config = dict(
    beta1=0.95,
    beta2=0.98,
    lr_head=0.00728,
)
Each number is 500 + 50 x the weight over its row's rms, rounded and kept within 0 to 999. Layers, rows and columns count from 0. Numbers have three digits each. The size before them is the row's rms in percent of the matrix's.

# layer 14 MLP down (transposed), 512x128, rms 0.261, rows 175-229, columns 0-127
098:399567388479495450509529473505507477561506524475459493561461466496423493499503391501477524510495484554476511485552558471396575573443480526455481640466522518579442572498442554530454508546563538581517489472414458550421491443486517504429469463537439536516485426591474546431484513443484516474469423483531429431572385579423491519581533535474572523473475537447438466524538444480462601482517
097:434455449464543611448452417525485468514499509560424465401506516504497530571535569511546451573525560477532510494495450484493473547449515467504461514561529575470474560484510560445460416506463489471494496524431434556570587396581502403457459371442492528471489498602482534495410613469411574505470581516496481509476536533552457442452448480447521572481480503443470497610526514570527469509578
094:413491551503489458535543515511500519560507460479435508536546517515541513477396503525424470470581506597478559537477466495390493525530520560494428455528472586546496492415481484545496494496627529358521566541503455462490475545526552458402551566467443568534505381563581397543510536504448453556542482508505504483513499534527594503471458485526432512519412476526572454402588478539457482581568
086:467558600390513479500551470549620530563426515514434505518462492459480529494517533518563456583421602549549538497594471484492481443460502532537579420559570520488487489466516537642487545551492467476559486492416487491462478494594505555486454463580432514496471508556489398532557554455480482494483494450410557561443466569463560525608492492437522498432451575472440413486485497530433487453497
086:513523543494494477442596526593628488530440444428531536435513486512515501493543494513553455451515516458438510446518525461527456413438386468535590491599526463515454452532522508565437539504466543512484544420511477485465500471470446503408450460560503503513466581469578544511485468510429448508493454507545564545438512451505559512550386407457432439532490547358516450565447534493599464400529
097:505428467507485466464466500520579553483484585542480449447480568484479517557626555496578388540427523496458513464410399447416432519535448462544438470525457456439482504542503513516521373421538454479513519438436492523537548500562478513440437526519415518481506521452582375474504537465485471464579546372460542514513429436597461476530509550566501554509480525559533441529466507462514543568461
096:480444563410440486492543548500560442524485602443588430588515530514445500461550498501503513476494498596577544467457503435421535436423438477509554620545464488423533502419554556520515452415470468471461571503471470484495544463528460523413477517453527530568516476571496392463496586507503462470492504475419532427499528400357419443479562547504482540510547485524452541416547455477464545503500
089:483521454481528465447519607476532460544458514480508507520631488583511594435497468499595576490507433468430422499536530516411464432418387537456471463531516490445557511532512570522678414555417543511449535505514531551530491494549465590428510525577532478494480494538513393464535537425548482501449484502550465501480424532467596486467506509537544479489512434417493511482447418537532461467474
094:498462493550511549496537508553512444538538541521600522518552590586561505468535459496502503463422551492517544576623531391413553451440519451430561656499547588484456507362563517453496566456505522567507547494548542470504459473519518409507447444453493487582562534414479498501487508510614434469485519460450565431508593420491513515535496479531523511456461530517442494522503419525548471501501
106:497505558512528496510492567533535547544432502446500465559512495434518502519494446543460498513512497509568490290511420415460449464510410545537524409446533568472435540473466515484460515383496530525617543466517451501513405429551444469401511459500476494427555563434561494486482512455544542551477447517571493428546501490459520536455382522407451468516519545437432465503506577521555456472546
107:548482441490515550532436465394504570502474470462490559561462563555521519490570461544541508437423453484619475479487480461550468508483492481443535484521431554480534522435487507566591505505483551465515390573572511526531609489575544512618521616583506472421461476587559497477546570422460462537468527581557434506503551514456576474483453501515549524426597571479474462568493449483492517587489
121:415482578550492527572494483537516531396451488538537413540524488493554519496550499642511520522477475503575501467500457437472556467547448456494468467511544444447495451493608593592443530539492459456504495501467462508567463557528461368495527443484497566506536495498527490506608496542520508557465431460436559558484426477449537452469534499503476501552516500540455526366544451469604499408349
106:487484513482491467499486459514498482490492532460550420556534524484532516557496537572462469557341549471526473472539520577514475470462497513570516517518517556481556415485547463456552431594488524565584524558607448423554420500443493475600517522622494472468473412534457573456593514522498488476410518494517494382505393462514505568487509489482631471498453462403487567536430503506414524512461
104:488396443494487372493597450514450569566533448497467536529490578529450538513512539449472456493443567531470543445522544496532543538548510464489554519526514514533487458535515528420530586488408471529561509451493592466478535490536524463503521428483536504449337449547476532412532428436447499550513519482411434487533504517594486494490484420526529480605534441538434583471643532509431553484553
102:522471489474499421604476516463572512439464550568558452528479412476409453468502615473533476493504579552485516454458475522535471556507496494398531434492487490520525612625497529521616509483485489407544566596518465497559520521523540564404552474595546527510467545516409426503384563512445463493581507621511603456526492466489537528546495487520511556535520426501476543467469530517528489518499
105:466492440403480494495542497418551500505640463486509530513406456481481504488482457473471501571494516478475523468519532527534525401499395566522527434539477556522516489481433501502473455570537536450523491552471454503542500598552451454419559461597520475421550567509443470458553550528505537476482464488617546533473479529589637436410589521395557440535507440569455580492579486458499563518491
106:490569616422479539611474503525526521457502524476504573500565518499507509565580440546501487411631503491524487424547563422499518426583488436441509466474549501445514431545497491499532481452475578402473526545616437458459571427531469507436441476465424503501469452551484520364537457619519505440480478506542491456575468520510487471525567525540513486434572527494455493543538504545486438582560
102:530534472502531508495467588456525476435446488464514464400414487529473561603495495559557578471476405481529527534427534524492462529435469611497453563596500519480541516515472588505531403543502581506502478451549457534564537551552519454569563479578547471542482572516554530383474590377545490480438507545518525480539444607489486577494486512479446587561508550529554576454461533452460490441536
113:529444473514427482457400565430514454526467523497534530470454555487527538487571431504456395540504509494521554479520540559530532473508499582470519416509625487517513527538550512532601529478524451525462518529419535552424485473427526475505532512519547488595565508555512459493471482399526580501563428587535496552515526424342595524517470377537394492505479502359511513499476500524560511511478
097:577373545461538483482529588549510505506448450520466484534542432618532512528493524500520410447528550449510449413469586488437485536514548553525487444456477452560494548485544507460520426456533495503445487367525442477491469438475490402596507386536537562451442460549435495459473454434373550456551478526501517447574573484499555450498512548501487435420551466412488502539464468467471590487515
106:441494567492453509502549452479525470453496511456538524433596507385487498597460541533532500581493509544499392548467473476433541444477524459467550514501427453468428521341500608502505412411488477544520400496516524543536546445525551528538499438512502472517503497461436431506456516439499537606481506437572468552446481437486560581552487537508523529483369452565532486523513418437418447501449
105:483546428503531548487488565524509435450504504511536500526502523498508545548507499386417497436518585500412583494506525519499501452459508469563479455466513450525402521442453368487513357633529464553492543522535474598459534467499507540514469445478546464411505514475509484530466435576552507440547440508595451428526554442570580554604557571411529579531446460556515544517474487531512473486563
102:472483489437482542543440629618488503631494440512528544559465461464501529483469512571557526434458541509439437571490548560433492522500505385466535544537437485519460465533484463472531493601491549501576554499459507466483470581559503544427439606536507475456489497580615527510459523518490469586363503513489503517457543502484425573519517443543567479432455505526540397455511477508589539495546
094:469497474404526567513490557512579523544432398463473460480541499516570560487569436475449439516498488532440471451501554505542473448461464583451509462519507464438480426438514539557463444460466462563389468519570507499538464495477434507606573576584508475420407476552513436477534605541524471464395589533581487484522450494431607584520407522492448488404522468455531481478443529493521497475541
091:462630550517542441448443582548469546498501460531462510510509557550538548453504510465475459468492462468436438552354613504531515518487503457531549552604548478507485461538549450548545537526443622514443612482525534379555535440488534501384529491519496598529461459453493504476498502407511419421515532538451474564473504523448490480494510393595537501523477506588582481509483475499528470463528
108:514507506494400488559447476522493502440418512542563517466545426448575512411411551530484485456502431508492485565585494492494443460529588484415473450496470510604491488392514519442570511456416372548519579485543514535521569525512474581566422468514574586504533506456521548419461455532408499556477529508525570471481476569446559498493553467598421482548474532546551488431467584458478554458518
109:528416498508501521539520531444438501570444520509482545535430482473404510494546433524499549575493516440392419393508480485480534486491463465390538409503501479564467401456442486585508475517440493573486574552564530476465442475438444562488517537591534399526506578554437528525479487505560542507460428547534450502568419464541496547479637594543471504450462562427515478519516426454557504454523
088:481472525491446359464554473493482562481487493480510535466509536391534459490506434479500403508468542572547588440489571443492431490481584533473540508511508478482517458427485673470501416503542482605557456465460597468447402469533480497493552567518530576568463481447568528532453499510527476497576492517534542641488532553400492529492548504518439526557539525527534554528525510524481455389549
100:496489521497573490555517505516526472602541589511512459511538502472601470489581427480474447547531450567445480512497439420520530498534518494505573494449578454574490473543539497559532512502492546466485514518464462479505475491431535573441509489479493502502606490515527443461498423574672545596568591582528570444508491395447473451503515457581535498467471561483485489369411424537547579434474
092:504482455386508470443441521501511463499557520525572550512509592543478524539370470397441558497527505572506461497531616502502427508518462587528490457420523544479487545540510620476577561488572514530534379467493471537537553487531547616517548416472521534482543486565420487460507472450542451482527588504517446488452598471495490524501389479418503542493464511549458501548542448556484569576557
130:427587434429532411503463514428497537481566515485492445486413465522440488477521521525441554608445505531522526478536496381477445456477606526509535540476574445505518552506425508450471486566546491593541491551459440540540406472492587473487489483599511441482511454534459509435539475569505460496559504430566437418517523414432505609539510425502485557460513428456394429487515443492458581479538
104:515477582563407474484473422534537597530434543525506456475590468481495532466546457478447550437550445452466537530541531446519468484480466549452588514429486469528476505488484579490489507461534543523559448458586447573481496528456510607518519488528338459527508529572492513502449514489433425498343535452487461591491426465506413495505493440452500535442559454433401539463602470537448533494449
102:472515489390534412468549508513488528577491508428478531511501469466544480564426474547418410529563517522500535589559433563447489581437514441484554573575530494500475499541394590508584504531503527455437544444557494417503395434463525511592514429522489530543465413497409516467462525550423593478565508472596528486505514553492515488533433514531504585423516547446511500489497403494510560444429
109:438551502466529422468545552490533487523508521479494515452505516547481497604416511561486591377448482554591428487504498401487581448508523517496561421513494606509470401515514451458497451474534501493524447550517555528519564554503502523477494582512520561510497516561475405518581400422505558462458512557398557487394535499491433507487525553507546605520540484458543406479458650520509478508532
103:505346462443521441442459501400470507598508589536503490523526498438384449607446547529416494611492521462500478360466540601599577634451506504497506479495513504491435476474594553498483537459475601516511516475489504479500485516545503511475459479569499488522517551511517555469524479543429547490539525525576468507437446421523495453446489525420578463562511513501538543451534517510540552552513
101:531560543490467427595540446588500488499370493429495535513567451491536469367483448483505445571473560462441532437471491486447495510500505526481492516504580406487495453478521545574538600434481407546480584558509546504492438566480503435608445518506494482436540513493514470509502492512425564477498460469469420587474577534517477423497545472499532511483546531417492453404542463516609476374444
113:506527431506434540430482477524495405482532506445481529542468499535494513426441475565526553535450476406468521560452571540447524551461538385437504552488544538538508493508482605490567491446529432537584493458500475408561390501572518497603474512453486462406442537458540407504532488481475473520553588460408518555549457562546468459467540535536424431537527570478419503477550618583526563513509
109:539551545553425472437540525524522531518524519591496478529533541475549532614531545579610557414448479326503482471550556482443549540481451478549544524486485539507512514570521438520531495481470532481433457568480372496490456534478510494515527551551582506480471456520495500416434559504502457468429523495551457597499456525547527554394529459582542525544585494441423467509448474469527457470367
094:380515533524538460460497479580525487490515545526502502483407472460542435399497502480455523440461548564504471403483461509475480449537452534436547505522477615431522516465604505464509525527506522546420471525594471510548508513477494493495532583469483380456583550513540570454514478589486561552491473517470512500439526602526508582498476419540500515463366554515520565552576566467513436364573
103:402619629495551461510615518495500484472521345514492549473498428522474490503519498486502480547496427544561534515414473601583495489466507621556546450523540495470592518493462501503495395448485434576529503481571523478553496523588527591497526542485438524485457497402401544490535497596558450481416456521492523433439548514562542495557471526492506484509495466481521425464515547550467519530458
113:495517513496484535530519412478493533570491422555512506527480466581413544538433564582522513549564502417389339514575514485534532549410489531529515556486487467417571444441586504462520458558473493518506460599492438516426550494522498544443485449525518470459549581581499519466534490424512520536497503480521406498524475506582461404482596507557437476481445564524541443568559451511459429411496
095:443517518602516495563531474483501500540511510399567480510548565534497582561396524459473503501552515480518513559523540396455398518576571492404538524589567497491545466476496515527624461553491480536481567597513553614470468549543408471441506531473430544540433497568438506548508470432582532440498509517476505545529528488500468439491531466473484472504517378568430492485527571461621521439507
100:575506504488439575459480354475482378557530452489409431478464502519484420481524486492440484430565399586459524483531566468505434458517606427537451543436550490543534471487476577490498475436441530478472482505480515444578577430587433515500445393459596477508548543501500477523580499430518443517588563523458455452548501528511505542526495532385493463558482481524514547523483452434449525504552
089:522542466490477457390497537482494489493469494604532511475391509539535383436382487528612483557470487575578510534495428465513542510501498617499488427517573512438404591544440566511509459436470524422591374546508442524501470454454571438463492464491470470504560516537498538432434487526511509514549545515557479512415509486470530560513485467503475549543445453445475514488407554571440501564562
096:550473397435474461405568461451502549513461425550459511508549476497515480572475459521460483532482488535521496351602444496500510509515441523497512406478517441485419426495478656482522511560544416508498574574525542420482485470425498451491537490512466515433448489481510481500538487506487497524454475572551495385616471604540583540420525503442495591464474432527561480530540426513546571493475
096:509562534431537456536570445486521539465477429493523434598505450523461584529496547584542550482481452578533446374497510528448528517455430467466566533561469611470577440408504492550508468484561448487449464451509470483556509425572517513498593450408428533534445423498427533480461517567478574478466549484432432476463378466503616538477458412553507526503524525473508586565508456494496494524514
094:454520447470488457482503419430504509612480500544462472543474601450550450551515566590449443557503432482461481368519526551563536524462471485558558512600504498469479436558533568572549498517492564477585578548470520508479451469570498472535521557605481531490443536569465452482449537475439448520486487454486514376424593499537462480534398517553488578445482494531513515474483518351508467451522
100:538550517491525462543482654549524491511576436506558486444558456471559509419542512485630439520439525507588537558514519525391466495412518537480554493414496455456519550502516453516484549469402515492421482398569470514523488484451458414586532552536530508489538509497449481605470517456481466609486522458492447431527566560625433550464506487479452515543578444502522530464579531518490482436545
091:451481515556535595503475527449461522544468585482528495713496455546519497522434399497511466505427410544480419545448571464559524507549508456513490577522611514556476473434438501490584529506534457549436469530489546539504558507558467467559474512474512421455503484419446426534576429464491468502519509525530513511393522481566553497489438451425461486463499487554466522530556387526578500426511
097:555478512420575582396488495523606463534511466463477566497449549463436516462452554573557488571433486451616515494587541460521470617474573417577498561545568499409453554517411519439526447415497434500487441474491455546495426503489616513490409531530557495469445498496520527472554440479493611503517518517484525523563511429498534515476510466463473418481618507483514543543526561562505519521496
098:509450442427426473486490409482446471424536465581516432548548543500467468539515497553415494425490590425513485482448519576430596593509533575486430577507545505565407552438545449603552530473501577549475463452557449524529356496537497445400467556502497440468443481500505489564520534528483592508486549544536421486535475524469541495487567471535572468462455516454466497482463419512594535501500
098:503462489484499479468512449544591437398483605512460525511515500462440501512478451509467488475535462487536493499543564403512440516447428459514464433406539484429497503592482467435504532501455508411479516559444487588533387542407554549454549500490536462477473492597635460569474508408434501523506545484580470460547418567565491455472462516556531435428424442512465459498535560548420523513604
088:488532480546543504486539435462520542533451399525522532531416502513551590455596435435534482612447506432548498487532519503553463457480469623469438547583521555513413474409436527416626584416489490459456497478527541498512449465432462515479537555489476529476564355488580474509483522396428467436506521518487445528564507394449543565516509505559551470536493485512448536518526455507544470470505
101:469512509371462560473603532507469517540400511548534495512469590460444521459565505535412448478527456438482377602531510584502535502441458458485561581521421495567507471552536550501574475468522480535455570529525581483399543469537422566486472507453434465542509426563497446522541475497488522437503422540472491539448512494561532501582463558503601463382512526521529629522494537523488539471484
099:483497428637444484541473492534535439446607495489434471514444559550462531533430444554467488509456579473510539483484466470484539491539527612508399583567480541422454572513559494378482481473512492472436646514552515540525446511576553523462449514473580488576455536450610456564475533446415412520470514502542456527487498599468531428455490528556512554443519480472493528504500549516449503519555
# layer 14 MLP up, 512x128, rms 0.255, rows 176-229, columns 0-127
104:549493462549469590535544556559480473485431492499506439582527436518476475567530515522531497536538377549512457500468468510482494477451455505516472562514400516393484512468510504519538417556452616538535463484629518483440613491553471480541466594475548556505506487509472472523536391554417565547539570586414533523495399546531501553490523468527614501497525485479561441518498401503522523435401
100:533478528529531510479539547540431457470472486619493484379571525445496474465543446533557444441459558450577528445531452442465507472548479470546574471548330418518428508591469557540540535489427516471447461527500531499512629489492497546503454546442453488492467568503470477419562487536520608459562537572493521460494493515511423496497497485557549532463660476487480515435439519538508539414470
095:489514397563461544589523516502441520484550450494502521482546478466424452478463513509477512506441511441427515436466528513531474563545435457488435620489533493524484506557520437444501422421504395494459541500539462471512530469404525447511559584453542574450511520436529604504512404619563445569419516533556524429543502430522444462435501562505469468597585442485534536508560529431497511602556
083:508535398504485595540589433518476491468531504603498484500582442543492507415497519547558522456475536465415443500533463544522459521428452470571574473568481461446529498531509449392524517456460500479569531524407545558437533435482433563491534555524477436488636568484502551542588471493438592525395541546495546494585474502514459455465461495390417404514476465490471553530462470507515431541483
112:531576556410492418476439552439394460487586540442408525444540502475478522433429530563504497459440493561502514574538416519460488466503635548548514453444403495495510476465519449567538536471451493539465566438506564411480617530479495539573550484500460481465489487541547548592638535458474601499469537523512434449517476525472604530531503499498443422514454539461495517527509473525512493584463
096:502599538452535481557459413540554490557526475407431553392572467473510488487449471500469409456413507512497554590462460511496545531507526510539509485536432554524567501469503529536479547453503490385562459472458521474538467526459573472587496397525491569455536412473423482493359528465549559525473535547481468567516570549539532502549533582455517453434639561513527461455533549433506536557476
101:541436527533460566550506446519495603496554483543472422444438567446498359558497537536410427579477569567527569429495492455571569528544570470519491488399464555518461478491452402463375457478548427501510520497474438511499525545456489425574461487469429614509491527480506592535398474506524475472579430511495537538502550443562466531540441524509513486456489526491460539473540540449427482565527
105:501459545472474479576434510514527521474528462435412396539529497467517484442493567562485504516506433480485535415466492527439501475539522522573417497426510429586468424571401525470492493499437451503400428495467451499512462506527424512478507519498493552465431542528538537584498457543376467455449395599590418507502495494521415451519570511525576504597516503521497517433516605428580468538584
103:498520441446426621538476497521459571398527499573519606594530520498544559516553448474480435413512512420479456432519508511512553432451535543579455502470457502464459517550458517440550482455490531469526518404580499472565586540583430520433456457460561524492520584526476458610585572491457476488514582503477419431477544388533519409500464509528458509535530518518510511508565532513491466428413
098:450431556575491599521489458525484543505517514553486413480369532405458555497552507563517477552500457487470552487428406578470419442478512526508423541543575360529455528464464520454501384454487444581510502481472436523493361465548519543587456514446467527394487502543543526479480500548587559630538482506503535494472530486497534445584525502449521571493498509459529486485491510515578458493482
112:513549578458408527504488455395601484513514567523537622482564473457531485549465509524533561464478426461508529480517599508433482436605593427459440457509463499502487479550465567570574591476550457472513548534410521467555479511506511481567502514597439432491511521462506429504502447488527433481447573492438436484553489464500423464532491622473539485486517512484524574390452443504400514434470
102:455502580515585545521424429543469494501512536474627515543470478537561492509388376569447475481444538579526518488384467579512495462457530476540500513545546507434504535557591510512491517529481546403529462524490478446515496471522590483496508598547497502459519462423378473553550478534567506460564420455463444470482514542552507525483573466462550500518429473494442572541589574576550479427421
106:442397496478526583421554468464526509420500549488498452559446516589483484481534546479574584444503557520505473527603500497528358474522567598524502588471531473550546529440402535488509509522487475552481458442373498520464533581516475507591460520505489398492508449521473451529549487449498490639438463521466410479413469443575525504533447526572489435537495463440486520444573517498548549483511
100:483517561612539541465509537493438531488516585544541474456549414506448488425543500493478501464531513488479536441479619441514532509545517521518375562525575536474487429534441505519495493456448575417405457530624592465461530498589540518537528562527458453524484533454437439562496454474486456524473470512476516530569380464570426510410454449471530472506432458513421533440503458509498406608544
108:506522564432448496493439609450483449460572488550449475523531439434434401483463553533499542430470437447533476519520460410509545450554457551555483502469467521460505511562571466489485529404538535422593413541447481513538525474550471513533503525473453562544416510469434438518523412472335529589541549502549474485460519555424455456555442440474509536462522453544520555545517554620489508481579
098:414537498497500522371469529435545528482494502516466536484532542507527445473457524457502456421443525506463503642527556465468594492607418512525476493533515485545488488553501492531482551537564479506524494473511526542476541375433507484573440538497559491495459423449359429470479404538510597539496499460564431595484464544481537531493417557450538539557428518503509350560490480483553428511463
101:478533541538543611511458578533477507525453398505509521441468506482472577567522456397573489526551546468582466531519499550464499567576514545608518598527512442420506511451533567498506496483532451449556452478606515501409493547494440589438525466478525541475521592435484522409440531410553535450477482536457514536429505482535456495542529526490475453529355457476499490434415413541478426444496
107:526473581396532528471401598473437504420490492532489529480481543395513432522456507467481515491473415588471553519524559530495456479530449460483512533494495485550553494579575567436540490456524517420504471575582509475423585522504564464475437596527566494483565534466541548496397488500499514487497405562423572584466537435466521432506499495441486524478562362425484515540494568532430562451550
103:522512564562541513380518452498530550579439476438586534437447499477394478491585497515534410555522492614496539513473441485522512434543509492500496488575535518564437551469539539571555433467486482469458364538406459451497484555520508497551593466538573417532559467508508525561478473521577484601483415382478463491531500555538539543442537495569505525569508508463506480489454583420445483444508
104:486447550416444410449551390453473488431473566507487500520423407466428447479542557510450521562448405506478455551540495456519439602488480451587491501522575405495501485495561514495476554578556532558600486462545553467476453436537596534555544567532546392573440468510516418430458465426550483523536490495491523464463518484501515547453480578495433476504502453543427524564518521569535460552578
104:484507526495516494445520589453386503495493528554519501585523502544482448557522499542497591508489435523494476502561459530513499575539617530474551585507516577463424468492436472450433497493523505501472499483400478487408434495571442494503561549517466488485469482434504491486526568544518556505442579403478552537494593389435549531427517507450506505494522585383337473541497549561515498377526
097:506502494528492443519487499480615493403346466573455460520465495550467439445526530464523506561594514523535572520433475561509493565417471515501524541489528540545462567550460576518504517533538548460546555621534530502448465474532450408590571525437529374510459511414485460499411478465488473519539364529557547514447460505514450570487520621393455489503480457472481485514460484497480521506557
098:493548457558519478510516446511467407508449565454578582486573498474420421485494488405417535535433484482519580531441411556399480494485512537555478480466515496387533506526495537419503441520487581472554489543610539501466452522438517611452505529615422457473389589534431438486478538517533508561499533550555483553503607518522488526496596555552522481517429554524472450488515539462461509460456
093:570486496462428489479454527520507450503561502420420583474484529484559565499490569566494512524522481421598440516358547476485594533401494468466502503526435480483473482426464444536500537465542496452523523517575488538551474423548501464413453553454569505430495440344457401426474592475490443543403513456562542491514527526535446514476499483580560500490478546469450501496417521560549505434572
095:419490584554435542488505535495513565509493405430481509496540470564432549413450557458604551525559423541545539526446550481537531550507529520472528419515525487492529484503535510496547469445426478456495605500594542392540560545547535519542465497627533543478557439353450572472491486487412480492534519519514489482480558542430486385530417548509537471529588414440486514487531545494434462463484
110:569509556587505541555571481553443448482513405429511542428477491484520576450493476463510492489572539417523461459501520477417423653541491586610524457494484482439497524674520589455437578499505450509534499436532576457547525457526471437561540544445493503445491533494445470490551480550512478503486467516459474509460490599541571550430400486465472432452483525523468527480561462460518558465553
090:428532454444481623437589439487497493551449536486524425471454401506469529450554513431571416506531509521482422607518469520448510486495405531614411551547507617488503488526534533438447568546540505475546530526495446522513547496511460537585514499490400567522459556476437451432503522492460473425471486384514496474472572561473507479468465568467488540554429562483472595419537485504463491412496
106:475432612496380509418536572471522536590489418418537491476537538519506459419614477464516472504478518495511422538449423502429469554486554593506466425473476446481553580463451479509468452487437524529512445522477542465529539469577465484559426497537377554481489622519448475504487476508423521433484505576563424472613515568512542560475500446495549529536492516618450501518514495506448559488522
100:466534473485560469580466438423547532424488584520470566542372445504468446520629439411476466501542505462518499588506494483448603502459451516475488504532407406507523506516497525562414448529505498429484476530534545551508474503483486449536497528530421440552517546515446394412525449583446479517441528545468495529580424474586510491542531510531536468498476518552449476525611459469461556462638
126:425532533511501444480461624541502579466509550513494532456495497397467554524562491451542484572506508530455551485457433480425436417503574578574622495531518492481473521552449484419486522578543447566540523504448501513479463375584505511501478559511423467445424551518448448501466441555542508516587506488534422430412428529508487562577478469533473554526477431488523576469534373556499550478541
109:473415454517486568501492550482444493443574636520479542530436511510503411453454471525577484419515437499496576492467530477495621578591435512455483534482507456471511434506495406442478437542492502494435538545411495558459441434515542501533453517603574461578502508451546504625530411540430532453454468491484467533584534491560450497523563520467541524496570440520517440405425502565535463462474
099:456523462469407572557530549388468534510443516508603559434519474422558510526446502554534523512400508461434526530601534500476583540460502490539527485507466486523506485470444617584533531482578507527434465406450517598454504533515495479516459433487426405486516500387397509496468480521557438489451446417526614508473503499423447503412509447436508584520478587530521489560463512514477530472536
101:562473574489507417501497510475394575481371479603497539520518532578382559542485488465480463478570526510418486516509440453488428436486464428510457460502609477468541582587470526554481517455463478537467577566545489524462501433503501470548516544484468508474570470556516458662479523500467460473574555495565504609506496514438397544436536497521469457536543525521449526403498465513499568520563
103:457490505460505536523608405525372504456477529472421486497437463537488520481491531527530441529481509506487450551578479530465564443490499508411548592561473365546467557584512452557447445422535522474460456442467504518535558541597578472580535567510464518415509470535465484477401540501502429470494508478450537500501618515508535484451554527539509444607512594595518541502391506526524460558531
102:474561438604599568453466541497500564470477538542546461435492424438420449463478434529502498544376479538512465509441539504594562451448523519539512512559462499509528494547596514462500435471520644466522452495520595449481579589513542464454512536528472435517499580541447407489472552526439528473482466454487398487490468622468592522458556525479420503529427451539469449530530474506538473448462
101:530541616485436459498602531495470524468499491478401550524541474524591453441468501551609526426503480369495478546487449491527534538475476542491386482487470547427524563431536604346539515503530527506486508501505556519426557458542528542618483607544465468501490532452503491522445560457488393512489509488474533493473640482505536465587510533514406440470519532452487515484500496564537477536503
112:554536538519442480478559479496423503494507525490540554537490509463512464562450459525535530439493441453456517483487457439457522607418560616498522502530482488523595533447488470488567509556587510580378507459525519608527470569573425537523586577484560533473554526548535591468419471552532470419595477474457461419517456451520435510473539485475499501607527404452395504514547570494541456484431
097:514487527550523483397513467459475453572435461531569523463451517513516434546551534569573479483458508577441487529537443556475571496542472628506531620501480434478550417511401610510466479469496473546458478521556559575506466472498527507477459505442482543537528539558481462493508491535495429476482479535535547550412469353466410561492496568455582453553431434502462377456443573482480433481460
099:544515526495565455488510563489589486466428514480482459470493485518493447575437517478464512490522435571544466562503513415449388449512560396500549630555454498369450477498530427488506527487533500519506476438514455453552456506579584570494491529575534611470449509487516445458454548623501516477463373459425507521505504512515431533462455449452479596512469478534498528405531559521540548417569
104:498559505526374525561440567404587464422436530569595507607457428534415450496565578508427484454487567518482437489503452465526536409499509484470485493544535508492582545511520548504557467533495582563494433592450588520464582515514549463532514530531500524507528440602494487540579448531528524485452497527452458420511501424503510405532467524452514576414523512545495447554435458597487514457475
093:499487490428464525501461453523524493596441526453576578438404595565489603522476524531482559518536565414487508555446507488491399485399549530550411464473512535493477489458575461477468458532482519536513520448503542516417470540454493612479494530497497509578466480550530464405446375523480530542552515401440522426451475501429556489472468550480478487517542513619545502492562588540532582398522
096:457527576415477479384433468551519516556505509507483490453361490478469515518422465589463564480516512486557465473547464576584532488464509475512546618472465470474404505486516446609435511428525560420478562508452552537501455538472460548482462551476544474485564488548623511451569551588536555509498518457489517502516477506425487392495468554419511556562440478520485549412456447532492394470539
096:487463504468561511524535453546475533436477478417468435570523513449421557494539533613458531479476565490471482504455523554405573496452465491532538552512483534492537581494477473523480469518475476523519601500450423584504435562520519531532565549372465534399425531492480408546517428479502531584478451439600543495480513403497514404541469497429555469470488475436528479528592612416536442582458
100:504521459582569514511420584483558490537568511429498496481579505506488435390532519561585446489503592566530537523408502491470526413473516527606584512586490604462525592510491404503494547514571559529452541471477475483408407454597489488396485590466531426487465485456535465493457485549470494505487516518579407560475461532527543489508454534525530477469531427469527537413474579455528443527503
101:525460483471578520475538529576441480427477467494483498428640567488556555463453449518485563436571503501457536532413410488421503449458556590426452504461482593438560516506496497486500471423471586549601526515463569462529458404549575456554455532436498513508429537459596473431491495529482502544435581523523499562528537516572570505591555485483565488438457459470567406540460491508500514479551
101:488548508495508573573599437436531516472540476469487519406574338493504466426512510547549525462566468488449495509457484523472486469462521530503508410459550534550563452478546353425466566507480422499567506520547454513486548541547458589483486529506502476438517600458504484386537559461603517433505569436525458569475499508499468496508513532443466521442519447520412419504467636521556458476483
100:391434595345464500494551436523620533530528529507466550558537487420508555531514489383458555482475547508531509528575592493441533464516459484485484466477542501567480514508545537375485478466547485507471506473465502498539427523478480508503389591521594469472537469503465476526465511615549489465460563399473543583570490494494490485513498573473577364526540552538462514430527541462523467525484
097:544457483433506493481467439533427512493524450502491422371516433540487423492557586529432531536479575516500517494440573523452523565391501485542509438525458479527555576565487518512397435532520500427471549498543433384448509495445531490447575544562542449572510481576485520524469521565489509569529472436448580522566461478538469483545512490459572533510459448419491543543449606349444471502536
093:445435531621466429511501528481479510512510472442464432534541430516473539446517609507497444442534579477485497507491451486447454506404396528438590510479525443505579470418447535520441471522549560491515575490483587433492561478529503469583538486445411613443572528548589414498577476495502516489493519468521550434498520518470575544554480446550468568508526618490440498485549409473482542581436
103:537575532481447529515445498502441445514456526561433392487535494480508506444522538457500470545466486464464450585498447444496562464306464483463489503494496547512573558457521534533527494501465467476504564464578407453451504483573526554505505467514387537460594490500467528541526401532584494560461419556556582565494478511554407473442545495480531451509496613620526512515486559433520516543581
089:612500473441498455485425477458502458546471548407448484436508530506435541495555517506540379510588473539465551550521465494460366569422405462569473511507536541416546520531508453447472411426477618498535486494427564514525442492454524550459576515469545463404510510462550531501449483406541587504472535431472546544565538540604528380480537491504504501523505516498458498460545502555444513458557
091:445551443553493498504504508545487574474474482542455532405536510462467529450435552422544396532499555553485500457474513442462477438425551432462525517500542528464558600531451522533413542522480584476441578463465522535643464594571496486474565510487569478466409539445486547576468482467514470518546398574574521516460539479493433585537528543507521534505535476427430432567510550440462470375536
099:471477506495618480541472476450508489527622456481512567509551471435525522484522557458511532479555524437576477540533545529530520542447482379465492452637501504511562481565456498398451500493438577463500525487546472530501510608488516407502577547500542476599508493458561494413393480497522581487525532465495590453482531509525389461571460504413477459499521449451402464551545449494581503429562
096:475500422486536460490470504415508584590545449491475413446590545485441480419585514460453412477422416552484441564538497447532509452515546446511546486458545507542507423543487531491448493525444636483449486434565503486476496529551488502462443480462464569570439419564519518462531416540450530493527491529429533604423450523546502534674507452523555416509554519444565512479469492539509502492521